Each number is 128 + 24 x the weight over the matrix's rms, rounded and kept within 0 to 255. Layers, rows and columns count from 0. Numbers have three digits each.

# down: layer 7 MLP down (transposed), 768x256, rms 0.0582, rows 95-194, columns 192-255
# up: layer 7 MLP up, 768x256, rms 0.162, rows 96-195, columns 192-255
down95:177148126150194143110178130112137153091137136088143115092159097163121171129137143143156121134101122119116121154154132131158150140062053103175136125135101089183088119091101133100151075177146091
up96:127135170108150116126120116161124121109122120085151125141124117138155065142117175172131112153110113146136107153151123159122142125126105164086128146105139176133159125100114132111113093141136129
down96:115158114133134102139120143094132136158141143135125121117118132127109155110119092137119146147116145132144151092155113118116132146136155090131128149141088097120094148135118135118142110124094154
up97:078112096148130140197125094124162147120142155121117120147172164125125136121129167131118133118127140115194166104134128146133106177124104145148090130151149160167152099134125123108142120085123149
down97:166125146153119099132114171121154085127123119128106113120098070112164118121126108139125114147140114165093131123103142099163141131093136116125122174123112152111142146110170157141091080160141108
up98:145146131133100128121111149113137145084126154173167119138128183146131137125115138137137107126133148124143095150136098114150144134127150110114114128123129135166118125163105127096113121100132109
down98:137113108129103128136132142176102133101119150151163111161111178132128115123105137103106108139137118089095127130098120074123113116094119128080096118131146104122121110157110115131134151144074095
up99:145149136143154161144128099110131105109143102131125132109129115140160136131126139117132134141106129084139113120127128123131132110108132156138127091096138137127138125126129109139121133108103135
down99:147139096147144102116136151141150142137156113123119146103144131126146125132158086117115114140159138115118150093105122150134131133130133115100110131087156138134117121125113160106128116138121087
up100:128149123144127130118122112131104110111131119119120101096103164133136142138147179158134122140079117131108109133123122095137106114128118150118147135170140124095144119163142130132128142118112172
down100:133108094180156133117121138122158104112137159112123094146123117133152141128120110149154088124145165143147140176101140162113145142149143159127113102117120132146091125112117151124089119129119105
up101:148125104129134159114077138107079161151096135097128188128144141146195118126138138135094112087140096075181135116110141106169155140191143167134139117121096148105135136114102179163119115155132166
down101:099090111141167081159135140149163108085161138135108132141128119149121162130106132171167147145132146192126104120123089135158119119050091092114117091120113118134114143129124132123092102164094095
up102:168151207144177141122079115167103069154102075175075111187158094101100141087138074091146142126152119191211115151109129142121155097123106136098122143072112120112154118135182098130078143143125122
down102:085136085099120094141197134092147162124158132097161119146125102128091131174126146169152163180140143108075168117130115132077088175120129142110097142183152092107107106116127100145110164143132129
up103:160134119126154115125138137178136133092131158095116087130118121091144094154160170156163124127089124157109131097101131134097073123131130128148117073109124137077168112126129145156116087078138124
down103:113140135092138161114134131100158112185120114113117111131150074158079097123158085104106137129123140135122161134168128118122111119121088100123111111115124111162129166136129092099141129134159151
up104:130147109094167113122128111116147144154146152096133134103135136129127133152106126141150125168154132132150158143129119105125173198133127102108136114117115143120134107142112155112120123171132134
down104:125126132155093114112114154131137072125076131148151115133078139120162106145158129132106141108107143111142143133127100148070127118129094128146130115133136123123119128122123120148140142119150136
up105:145129110132123171128121127115091131125120117107148159138119125177127161120067140146163162070117131115105149135104119157190091104115129128154097155125120153167132127159126118100172149142123147
down105:091139114113141129115141126121158113105137135086111095111137159088088103144162109131125083165137127128105111121155095140085134130147086167127159101119136088101088119150118136133100088135132136
up106:153116095092123090154159205086108106138212019109110131126124121159097087129137132126128101122089167115088131129157111125112186184183154098114095174058099108187173092101154136171146139108147126
down106:150149099115172143152121135160134167115107159127123197143122138121146145121085081152178097144155151139143088062067121168147110152140112136125138139193107168133147164176142186178132081147093103
up107:158142169131158154121119089123151106131129160133127149161121149121115114130154109166099134130193122124133157148129091085138157150148106141109124136115123127142139165091126123106146126125144092
down107:127116102122097123127126160089106161142118113137130112114108117117139134116135148115165115110092119166112120098139127127138107095133134117128118136113145127134154088144127121165102117119108158
up108:148143107125139128146170096129148141112177126132173131110153108156162135126102133136114144121114112116136127114120117118107164138137104148092130149157093150183142157098101162134137139083133149
down108:103108111136130151147149138141120147153087128082143154154131139106093088150125137113124143088140159147083098116133119146097107114112078114143143118148118149110058073114152151123121124146105124
up109:127109078134097127128110120107117192142133125105146130129132125132152144115144157109154120152085086153122111100113141091143149080111151139104131119127129139124138112112143134159123144123147119
down109:110129119126113109148125115147136157117145143157099119135116176108118102101073166063091127102138135158127105121107134122093152125105102151105120084078136145112143073140128109171124110142107125
up110:141086156123126118098087100149064124149094186141127100133096147147145177091094144112129143143129133119134138106168118136170104108166100109203142144106139156121128132118104126105120131132143116
down110:115164121128132099145118126102144107121144118127160190139142165096147131131120129149090118123133092137155127079142120124171138121109140111097118111145156119126136149147113153143122112124108130
up111:117177112138110116129127180103143120162142158107119114090141126130087147109149157131135135104098170124118122110129124180179145139128150114136089121140139191133172089104122193149194127066110155
down111:122108112115124128133115071155131134107163110156100142153086105145140128144165153143146168112170122137154121095117159111116118162081112149157149163122148070112154109153166126125134144145119107
up112:137109131136163138101112141151109117166121133119149109161128119098104135111131119160139125127133122141103126147151128143106153170147138110113162174105176133159096110110114133153128127124136123
down112:100122136094119125125118121110157183088158112129117148138099121160139121165134135135124117140112144081163129102096109120142112112109163124136110149123049167089158145117125123132111123147140125
up113:160129125099120128113160118151119135122106122103134141105146148131172124108134123105102092152135130081117132144172101092147086089117120124131153115148131127106121134150122150168139107109105146
down113:134104127085132110141133148093165128135114131102140156096103156121135145114140154137101117125114103142161148137138099084131096104172110135104139100133092139082120126170126166126132131110084127
up114:087156154159167056083070162131084131137135147123084127099142080131144161155106136104159130145146121156138108099167119163141119132100169145156121155092140184102197063132116160132112103144140151
down114:148102132092155148175139089103137146134152112136142132153146164108105134091137121122099143138126082090123128144113114080153142157111155115132150079144110128150123121103106120139132176133124107
up115:107136115123138100129111134105133115124112069119108141068118177141116140151120135115137157087149140093094162165122094121079103176117167099147130106194104108123122151142054085127133134146106156
down115:134136128140108173156143148144122132107129155159122126171141116109178144121110091135113106147097130136144086099112184160156111084099103142114141132105137132147168121123167135120128089114128119
up116:139139131131168143138176139149134167116164076133099131102171127164093143163157147148126130094141116137090132076129107078087182132124114169165084096168114095161135105147156148162098127104127115
down116:144134114097108157117121110131146095116147102117162111142094138095161178144151087095140143117123164135161132097128084127135131097161130061113146132180167165134126106073060120139174123158105124
up117:113120121096126126130161127159119157114137115114135134129128135124067103135122099117128184133159094123122141154140113120125144164126156116100144137137121147163155142106109142115142159123123103
down117:140112130151111152137118137138142126128153146127098094146119131149152151136154138120097058121121134130146129100096128118161126125139097112141103100081150127110131110124155119134112095148130123
up118:110088158117128160138121118168138083122154149158150115141123165098133145139089106114170142099183107104133134146125123106178131141080148154094131143157117128094127128132164166128136157080115169
down118:162168122125126118177071146115130153142137121113128142100119124162117179115158113166136119120119131143111132099136127116100137092142133116140100162116123142138107112152079106123134097200164144
up119:158136120128069118120113086149139123148145136121139119186132152168140132153141120105093131128107121078144159139109164146099099144105145113110150124117102113152141150156155098147132098057103150
down119:126116127116144157145146161142145139103118098151122118174154098121132098104115123123109122163160105139159142121131098136146118152107148133139131150123151148114128110134117152105137154152161097
up120:106158121130109147155129142133141172103116133130101142132192121105138141163146086135090168119184199109137107052105103102114157136129138174117109148112093129103187154128104110123114137117141123
down120:155117079119153152099120149145136133120104110133186106115064111124150126143137161124168123097125090120132108164126129141139087100177139091141132148164179116155153097118144145150117121118081176
up121:118138139116130125104138136135119104117138140119145103131124135126128103137121121133128136136111143130117117128125126144140125129132131111111112138126125110139137122149127139130119123140128119
down121:122128126135146131120130131127109120138141133136130126122127125127126112133120131138126133123122130129130115127134136134139122126135104113123123120129126120126134139134120139135125131139129122
up122:123127122131132124125124134136118118130116130116128127132122123124125121131135130130126147124123164135116115129132128131109127114123123136130142127131131124111125127110129115130129117122130119
down122:117123138110130131148126128119121141138131134140129148131101133121135127123118124126115133119123123121123123121147142138123125117146114135139120132137125128134124117126138127123117126124131139
up123:065107150129138116150200076132123139154148154147148152153153159115115176093122110203138127138074055111149102124092091141087139142101129172096166106103127103105157153109130191197130152136158114
down123:123109139200114116109068151131148130138110120112134121190206139164093119165141121089182134100116142136138135123126125115113134156103118175123105163163116109108110137140088110102148133109085134
up124:103123091117159135119145123125096104143128188133142120110111110114120110134057148156134135123160109117098113080144129124123132127127146178150131158129165135143139150109155089121130106139130166
down124:137142135120151104123115110117161144111106140152171124150153131131119116112102171083104159122131111111108124110154115168133091148170104166118132171179178086169099155150124117114130122089102123
up125:147127147089092151149120128080155094128124102167179167126152185152094143149148119159152131115172146126115111144073097075156124132122109091110154160149143109151124090109146124114119122112165168
down125:153079092089125154137132138110170115110206078123071155118145120137124156097137143080148146128141136078084119093150178188145114139137169146146115082142125086151135149141100098112094116173147153
up126:162138158173112126113112136122124098120136085109111093099140098101138148151102150119184141190118145153148140138137147118135116192094126119158133161131141127116109052108119163127142105112114141
down126:128093148133137068135159112170125077133164081142077104112150070122157142141151094129146168145115160177139135139119075122093119155132118118155118131109157104109162168149166133122113119094162136
up127:097119110119147143102120166099098127121192115128119109155160145127117130123100118180155135137092128127130126130097105155137132148124115112120162115100113161095133084108154137146107138125100131
down127:113122130121139106149147060132173152120095119128129172111102136140152093129124130123104120147111129136155136126172146083114119142120163145117098117136144109149148137127088111097116125082165153
up128:101097143133166126096122176124175135104111156148145136096103103095133125101146101143154104142127140115172130082120110160115108110117169130143151106135147149107094141155112142090082107127117095
down128:139147126169102079167130104120148166079132119144100120137106162126111077137107120112124159123120115107106138111099116112126114113144096088118144138071145130137142102131128153091120122151133130
up129:084184140110143145117136179095055126148154174141113135157194113115107121134126125102099134091110146148142147127125168121127108139153130111088102163127125131080137045111166113150116167135141138
down129:199074125155151109090128151127188097111118137126094133138112132119169127089086141145124095100143145095109164126174122119098149118154137145157080130112122118111147152133102164111111133137105087
up130:134113149110121097139106133127096143116135164122136088143133151133114121141151095102123135141130110089103153076151138086188168147122147147128121132112104122120114131182154121074126139170115119
down130:108110090109119137094163114104116091177117093172135070118152102100101181108102128078123119092088150128139104147163166128092112099141183137136142141112151153134112137112133116174109153081106119
up131:151147133131118133153127150122124074106094126142145116094107122117121106151144147155129136109132125157120168182143147125095114143104141116124137129129157135147095132145099159150125137089109151
down131:141125117111122128061152096118155184156139160182164113142126151153132099164134095127138125132104156138131135077108094109144115130153189169138128146102131106166109093135129120130081174124134090
up132:126103117124092175142152135142073141103122155121127135130138127127106135137109175139128129126091144128197145163134184102131143145085114167173114088135137143185123156132147156154117154159141163
down132:127111129091126071140160137131101125134152136146123098095125110100165153120112130134090107120155183108084151124148118157141116076178119117131083138135128087138145095125111063111117135110107087
up133:110168141134108153146140138177128131106144139153120103155157126126120140142127118137148104115151127141170125129111104146158123078109100051135156132144080080129140129137128147100127115124101118
down133:121098118135150135120090107099112117155112129128112139117101134098124115100120160124087138149120147129108103136146148153127109157140132234140107111156146134119124138129149099149138139125156152
up134:130109103065205086107134111188173102116143179154125146132106096131137133150163102121164183133096176189182146120098080136095113151088163140089199141108155173099116129114109177161089131134185145
down134:175205160092116127125056159168077139200151182082090178111122108154140166121168145124099192117144120196170107149107162134130109132101173135131112162070049206086163109126127103101150104126130137
up135:143113142135132143112142129141168124123108149143136159119136145115128149112124130146093154127099158130129091132110137145107137126142105139111103118152128136134113136132113134128129120146141110
down135:116124121104118106127109137134117136132120160155132125137145117123149117093129123136137137144136108117144117130125133112148093118114104129140113133124132135116141127133116137111105133126096119
up136:103133102136116162124111131140107099144124095062156053100160164109117183155110140129162152189065117130135133162135089127127091178142137138165108102168119119109127151104103100079105126130114140
down136:146117116119152139156118101107157129116103123150141159124118103116146103095140091149114093106161152122127134136169141143105154098124128110136143172092108112134096168177135111113127146147150119
up137:112138140079131171094127131134131115137106132100125124105179120152148152130151143119120189154093127116092124135142136143146121163146135134104097132156127103110132132143148118118118102125162134
down137:123126109119093120128133191124140154126115125147109127127140115101149139079151154086156082133106155129118092097144123066124112148126112149136131126112117097123146118119148115111101151135156142
up138:133139130093138065135097090127085159150133137113217090121100132128101116158125129122163119162130105116134166102173058140133106124130091090089122134139125104138094105119115128074142125180118094
down138:087140093141096155103141148152127080131148141148109159129129133144120101130121126125120145102120137131134136133142192099115161128138150145153130112108150149116172190151113085161107113121137181
up139:117111112094128136131138138120127150086111114132113134093088135157153127078107098122161100122088159112103119065071112105151124117130147126091114106126172111130146090136136160117132123138144134
down139:149131112106154136176126108080137106181151107149138129147185160121102107153106144140088095159089103107128150121104124116119158125150156137156164078158099127121170115126142143146109096134096148
up140:097103183166118142113122084115126192141136135097154085152141136089120130134130202145122109111102101121102124116063121151139158121097170105085117125139098111089133118141154123172118162110101154
down140:153144098130116082133115128123115061113095155122082109111077110150117125133156102119116169136125160129150179133157126127110131144125120136130146134132206170158149138118138138093129104116126145
up141:110116106137105118112121107124127107129152126101105115142118152167106115120131128115140166135161076108144122122148119104128108134101143130157101153154110156136117139153121119124137143163129138
down141:156106099126096072114126157149131148170135132082152157099088120124124123105127143127146103106138124104137151149148104111155135161144149135145140117086079119133142129131160109133142115163124123
up142:140155108073134088083114093137150134128120117167128146117168117088136133110110110168136126118168168136113160110085083124120129167127150143173130110087133127162153111131141143128163084113175106
down142:119103142123165149146107130121127101118143126062105107129144118185159148124139119087105149159118109171173115132130167156127136092125104105126141170137099126108118119121108133104092134145096151
up143:153121126152083100120087126114071132133103127117148116138119110158139076150118089115146157151120100149127101126098116123140140188120141112141111110051109104131137140102175176122146109118135090
down143:114118094136170163082142124092124100140133134130119125137100150118132163127162089115129099124137126143133144116159086128164129099136187146122120144232121152102132107118140092136119114148134138
up144:136145099142113131118137096082098169185104136118111063132147103088135166130092115167108144112156135135100159153125127092133152156124111140108122091097082150188093130122147106129117133111199125
down144:116126110129101139147123107115157119094123112128143162079129142146087142119126150108155150162117182094134145083153124119155077109218112146111158162107067108101123186149116117185130126105126125
up145:118108169129139117123097164148100113140163127117121125122129112131129112092111125126133068139144141108133119144167135160120126140106095139095125099112120129137118107118123127140092174144103129
down145:123121118122145114153134149115129143102092136120139141103110138114124118134152150116141097100149149140135138138124143131127125119135135116101103200118097150121129136155121139100130150160086143
up146:117137129139145132159129130150177170113130168161098093097116141134072127135120141158138143078119140136165136155129142133138139097159119140117095160152174090116166152134116115104154153172131118
down146:146130083144118142137145137127106091129147110131091104170152107090159126109182127107095151140116103126121103138104130127098131174137114109131164087085082117119088123082117156157116124077137087
up147:120136119147083094114175106128096125149149108133100136136111080179122117091155094127137136129127093153153122108070133174134158133111150140084144134140081157140114139111144121150123083094144183
down147:144113130074147112133136155118128095122131170109164123132110121116122094164130170122130128141102114131103122122128134106101187167086153132135119139087178158176151088128064145080147155159151122
up148:122113094140139148140182097140101134085114150091143151109135087152110079122084168154103108159129143115093154097118122078121126169129127124078098132105145112134072131107122145140135114110132119
down148:112124147107107124145132121108134093119157130121160109111164113135161107136162132130125134131129176114075077130126139185132190101142139169070093104114143110094133133112130132161097167092064113
up149:119138154137119091129123124141163126155139091110118090110105110110115108139144104140167125146127159102158081118138121072106103117124176046136106178108138161107117090097147151074096150131119133
down149:156140102105127141116123109152108118188125133111164084163139118160138130134128135109095147110153125120139154139136117146087148145141113158130140094136142125120147131122136142126171128149098129
up150:122106180143112170178148119100165178130112145099130163144141144167149150083107146139155120141102179072129080109152107097109147063153104126099106142150169122120159108107181140101134108126116131
down150:123131124085126102132103132120090105136163126113137096111112106119124164185164112153146084150135113150117190149126103140163192163046152078171134114071092127125120139168102142123134141115089098
up151:130150148165151109120136080100099096129122140128160114145107113110138142098151109104137162133125102135106139132127112134158151113130142088116165135123150151142120108093148138098141123155149143
down151:103118125111160134079097124089131108107109125141119141125119144118127158138100088105141114151129128115142122153142150136121095116093142159092158155111148095131137129158123131095108143148142094
up152:141125094132119122157131098088144148074123152136135105117149122166168147127087137127115125121082085097135113134113113117104109134165093134132152108139097158138161122103059107121084136110154158
down152:135098131113107130159102156128125126159124095105109119141128127129094128098136144157118120160124158129053096113133105071101150134089141149171122153162108130186126116137124132140132113098147071
up153:126138111109136114115104133130129149170117105111137096132139146106151125143111138169104144143116137102122123150132143092150121150114115097133147151113138130116140135125106113134126143154120089
down153:090154107118114100166146108120115147135123101148102118110137154104158143150107110149118113153141140083117153142148122119133147141138115141104096141092137119117118132163093159147131129141130119
up154:115155168169138129084119104159094090181109138136099119162122116118138130107153133110190152102147103187113107162108118130164164099079194065138144152136120135112135101146142128126089124166157104
down154:107143152169096096125131121103080134107115134148149180083151150154115113156104101136121107146141097115124084124114139177122136161134107114102144194112127141097189106123135115116125068076142180
up155:123101135077106139110137185135162078132124165091133110150171101157156199158092124125145158136115151125138150088102121113109130169115098139110137129102140134130118150113116139140128147127198154
down155:080167126149113113111118076131131148141104116138132115143126131107095091111146141139111103062121142113133097151151166128107161084161159111127115102123094190115128131111166168097200174142118145
up156:133158092148141143097125061145134144147129171164149113083113104131164202127100139130121088143114127119127134095127120107101150131139137134087136115130163176095093133143133116145120115127162147
down156:128063180071086159129074129154125178157105146095113192116137105113153139108091152087090112130150141136122163139111108131102154124168114150158131133128147109134137144189128180162109154085085142
up157:116145170148114119143087135143161114123117125103163120103149140089137136152151127127125108131171106116080117141129153126172145091128092099135115172191096148078131104155113102128144149132149144
down157:130128088123150135105186105093105169139135117140087094162113110172147107118114136159166155126087140146173147093128105126089122138062168170118165105076160105114125124102130150139102103107099125
up158:087153157132161153106104096109144142090137120107134095147130136127121105176139122130107139115122101173161144120163123139147121139147123136130142156101134171133120152157127129143110114135142110
down158:139134081089141135102088148115119135139121107144097107139125169112111136111137118101139169133100140133162130139116102130112107115120102127147163123137159166073092130125128130133133132121105111
up159:115110155120086098110153109139092093120130111183138141179113111171103125122119069164134127123159137129129130157125118152140119139123111099104129149090132119133134164187137154149121156133123109
down159:144132123130163124113092088137170164102111140113087122108144101102133123154092099114162146089087159129133140116143127103120128107128167115141119120142115124143093115093153128155123123131142117
up160:145097168074178114116104140186152098178147133187119107113134077117110163095163113075163148103124136189189147123098087131087116148087138146114128151095102150138167162126148139138174161134146096
down160:148136136091149157094142150165069130188180184150064097139129127116103156149125151140119095167096126172179082098063085120127125129117185146148162119097139194073175146167059107101133128099093136
up161:124167119127133162140099123097158135125144221135179183147154097147157098089124075099080137128098081073168126107107113110072091091116143147131122088146112144105137156158162095093155147122157143
down161:136082107097118117135108075158122156150115119173126172141141133103117127131123137162112123116121129174102124138151122181180130126158084120142148119181095124091116127160123117123064118081124141
up162:143145138152137160103103090098146146136120130170092113113141161128092124133105087106134133094111118123151129079100081072146095110122214120105165135083112146141118124131146085115121121126146134
down162:139155135082142114171144157144147125126147125082145138157123099131117165125176170151131147161135100115110095175125133127117151129130097086144128144141137133099141100114129149159151145128134105
up163:155120154101141130142137109083129143091148157165149122122118132144122119097158142149117207100144181100142127126093061123120118124122131137067094195132114117141134130123162111107142166112147106
down163:115099117128104099091127131154110090143140168146149152175114124131105132129127143086116140089127119102130147120141177097109098136123126146090130134153159129160126129159083158146137079106100102
up164:101136135148164082110142055130127151127122152129138129134141125134099112078148117134104124162090118103145112094120118137128185117141126149196111112125127109134159143092134115127099110126127125
down164:134081143122117105101092090124136153126140167160087127166155130141153158159132123144131116156106104135135139145121112111158166146131154132090113136139135119126144164117134134117112130145093100
up165:145106107157127141098139130127144091126175067144115114137152153117139139153164130123140147141147125104116160120096138129130151143137144135110119132115125136098135113096159117120160154140104139
down165:106132109136137079173150110144122163134093159132109126136125140114093113137131164112110127159107091120172087112123148125132110107136143138142143118109138091123182190132117135147124121094104153
up166:130117143140124100128153157071127169155133152069142137133105152138072140122104098117126122139127163098170120151146093136163110165151139166133130144142121111174109140132143101157109119112145127
down166:137115118121154139125124145152064094119112113168118136123136153085121109162146135109151129105127124095111134097090094083058123115143096133122175129078137130103107172093141079122162151115135163
up167:103102096123148050080149167114145178154099107125089106108143105136093143074119133106130102135096115124139173068097131127164167098105151192155124118116146170164167109142146126157099100114153149
down167:158134121100128184148129109163120158071197121107122131140105121122148103179147137179078076112144118118085114144119108148107128122083116151150116101104114133142103136102102176155114143186114155
up168:111126129142167130103093141090137120153097133134129112152157154108190168124103140138115135136117153111133127158147120112128164091112107167141174102107081112117086159109148195080119097129117158
down168:125122100117098099122110134158063145114176167153081135141079100098090097148160127134130086113117165126092108134134108154187124161153159119131154137162165116135124154102145114147097136130100087
up169:137169134124120151154096105113163109110149101120149069126086175129171143130131116172145146139164147139067129109176126125111126139157134148088130092129177102105092121137131139131111084120111138
down169:140089138120151062115145108145103148168129129122159121153110107120140045126109137120095096101205110110137113129122098163171127145173167139148138104141133136166116084095099124161082197134171104
up170:131120130117128132165101131185090144155167168149133121122131128129124181138132105133135110151124097165149109138119071109164183092108151158098183171076144151108073094136082164158113143134137103
down170:114155130104128134154120138071131107130139109147108139138113158151106078160144154162117115148111110093108119145162139139118133119133098146109107117150133091129148091128152127091145137133108145
up171:124153101124154099117135090162136091148123136113127152131091124091148125148117123171129125155105139100131162126118150119116118118113148139130149120126157130155109152118099146140110151115128130
down171:156134129126157109121116129190123127114132126146141118113123131119123148128175142145108148113136102144144099152108108167158139086105154132132078136159147159128135126112116117098121129084112146
up172:176120132152121126114124103150139125075125163128156147114103157132117120097125143135108120129094105078147094097114108086146163133134128117137126124089099138174124105076149140110108117086114124
down172:115118116125132133171181154131137137153118113131117114153154135122123094134122123117142131125144133149135169165139123162094096141131135129126142138146135105104149149131110094153156156147148135
up173:118133155120134116155152130132131121117123108131116123137121106136127136123100127117134122147122125119129134124139130156121120114128130132142124111114139129132121139144114122134125125126105116
down173:130120141113136129149131127128125104136129122111118133130132117137136139121126139135132122126119129120129126122140132134135127108112128116139128127128127123143123131131134127119127121129125130
up174:124110138107094116156123146112115129166106160108125127137103127121127082078154158138123102139072091157123157093120118122151130099127104092112130169113169153153112120128171096117079179158156157
down174:099162115123170136149193117129120162069146137141120125122157127107131168143115097151132160127177119073092132140125125126094073140123113165138133151165103150117138128128115105104160141131077091
up175:124117136137133131134124139107109113131128117120125130138123137130116105140153134182119121114144120146123117117116120124144130105124119121103137153122126112119128127123126131121130135110120125
down175:153108105130137133144140153093102107122119126119136137139148117113123112140153136129104125142154119134151146154084125117118120120128117148116157150150121118107135117166132139135123134137124116
up176:175113144062141180128158143095149144085144118152140115122108151137077139162181090133138131093153143127118111112110092155124109149158116121131133117151136161123153174073131149137131090098142118
down176:090156110161135085144100122161112122140127161104125161139175088127129106120123154132083115159168085092153130163103139111132178134109129113137145103105096096117133144137117104126145138155090186
up177:096157151120155094124091136142147111110079175123136102102114104133119157137121155140158123127119173125141128109162129104138125158099134156093128144119138135123096105168140111123108153105139130
down177:129043119130091125131134147148127114095162149120133086151133145108104135138127098115136139090118116141155166098102147151137153160119119130101137118131103133138155145162144126115096121131123135
up178:150131142128128117136135122136120128132110129122143120128129142130121130141134123134123117143132102104134122145136138093127117120123121107113134143140112121130149127131121124113124147120129132
down178:127115135133113126138116137137135131148129122147133123140144115123137144127134113131118145137129113134150134145125135111142121126127113111119124125125141132123121119153115112130121141122134114
up179:134106074117119173117127153165084083147136155138106160113153111161164150159183162175131111149111135129128107097125138094152135120113095107111141148128122149143109123113110120124122162137116117
down179:147101123150132136132108130119137125130112095126080100107116161109100142107152103113081113146085110116145148107134135120115098113138129169113150116121127116127119130155119141122145132128135116
up180:083138126108124111122123128118135139129110161122160120118134119096110122144106085122101166160143108156146137150107167112112144160122140158145089140143088148090127125146123108124104124121131084
down180:166110130127135144126128126147106139123091112123099134140138104134130133121122114120127124113125108094076121154154098131142119102119084110098151096144144148155097164105106134139152118123162167
up181:131101105099174170156103108169084111125147146121176117158143147153146130078143153126114121131128154149151104107164164120138132133130107143149156131130149069092151091103106124141113109119122170
down181:117141151138117113071147147132099134111104141113140128151079121084135140126142135151105131140112147142097175142141079102122126145124086141122145098138152180111090165136145116099132151111158127
up182:148141093084112111159121133130133116107157128121120124172122141131134058133139119111115156154116098088119130162160173111146092133128108124159085130149130152089142155170116102132080127136173110
down182:162127083142128093115096177142140126133101163133094164161139091108142132111143081136109129160143122100148147154120161127140144138139097088102131118130108155158114122160107128090142154102115142
up183:127151091124142124109092133124113103148132125118172151121121136165143125135102146144123109163123156153110141130108108138149186106089137133151151098103116189125130091124144111130095104121119098
down183:131103127136109152125152135150129149111114065137142096097149071116145087088156111121134146127133108099148116105145126102114111146156125100117114183116121099093127177117134149114129156132147159
up184:123117170194116123120150096112125108100161139091096140130128131095109135148162135141134145151181147119100124129099187082148115096148170104154141177140150151135106133133183115135116131110108090
down184:101154128149147102165107124145146161137075076167073131168118111117130110123153100084129119175121134151144101149146095123116155125136099146157130087114139123116153124122111125116137119128133168
up185:092109125136136159139108100131111086102134142161070133188100130134098149078136131143140157093128142121166125138156135071134103141174102092145146160150109145116176111127168139156138109128130119
down185:145090126152066086139130141132121093147138109076169074146141158156091126156130106136100154112144160169108116104132128151099101146095132138119116118137173111129129112113122103131157147146129122
up186:156137130087109132131173083086152165156095165124125129167154118104143182166107127151127132119110155129138160137124123176176101132117116128102120146158134156144104148124139118157132104159159131
down186:118121104133157131105094155155126081057124127160135102075071148129139089151168172073136131149134100099106103117130056126124150080153152145132162142126127152158139129117134124117156151079095090
up187:137127096073101162129141075137148062158099111091139074120118121096126124157092135141079083117143145104112150124130139097125075111111144095139198163140101118200117170127136131173106140138103137
down187:135093120141138131149140165107118180149133153137084142064100093088113154100131147122112147198146156166113131110164150150203153128145122123114152137142106178134068121092130094107161104111116170
up188:113164069128120118072131140147103106171128093117112109136128123154168119114133138129132107164111122112069134087137139135136107122103141155143161138099115110132102122147138132138131108090124127
down188:078130154118156144132142137146113119092142134101103138139125127119161142110101131102085175141112134156097140136125106123116095122145112095144155144141082116129112147147104110128101124105135122
up189:115125057125117126132168153167150139095090147175112141144147111186109144116095091121093138087116174117180123142154114128117087131148110141111114115142111149100160120154097146113118151113129100
down189:149153119111107129110131105153104097100197130112172152120092124114116105143122083138132157141141106114139115078086170097131125113083149137149127131149163120125155121139115158171127076117153125
up190:157154094124169139087118116159130137103115137115119160133155129134088128136166146110103135117168154151119144089120090138139163156152143152131115145112110115151138127118096109130117128124088144
down190:163178070109086169136128134130097091095145097125067141131146144091193110116120111106136133121126150109154073119114143127098149149171096088141150133153150122126155119143126166092105130120137110
up191:154132128112135111135103107159088096120129127127084108133114125138121108148134129107148120083140114144139116105122136156142102162137187131132110134108123115114163145165146126173168165124105147
down191:112104119119143126112074157058134107116172128119125147123132120139127101118132148120130175108114171128106117165187127153146117105123075171126143184138098151107143141098138139138097148115092175
up192:103128121132149118159125120141094127126118171150165125154139104153108106168129094157150136088127131115131137111119110145136116109113160143115144107095129123110132139112128128139122154142126134
down192:072117109156122152160104081098147149167125097113135105086113138104106157121130120133099129161154100092134159152146134134154114110169129114152117147150093112112105113124108111139118150145153170
up193:152133124136083119121146110122130103151117158084150118164140167149105163139080105096177133103095153133148150122144121141112110171135098171111165141111146138103108146127125174132103116152162146
down193:112149122124111142125084135164124127096148148127107124126171085134153128144116139123123085103150093126118135117170153133097165047152145124128096159133141131158128070105122118085152147105098123
up194:133125110154154116136121149091186129150143130144127150121122141135139149119127081098129143140139107113091122139097153159148109117151143112167131104124082171129126153142133118133149097104103097
down194:143106127125104154129104130141093112127106126104142097130114112106111136115086158123145108129127150161164135182129142096106168128130112149095124152128146098132167068147146087120129114141145162
up195:095114102115137160134137152158121114150097145164099198174113181133120111104123120131139076187137138117145124143107084158117148103082148121150159121156122130135170119119113157138128125179109159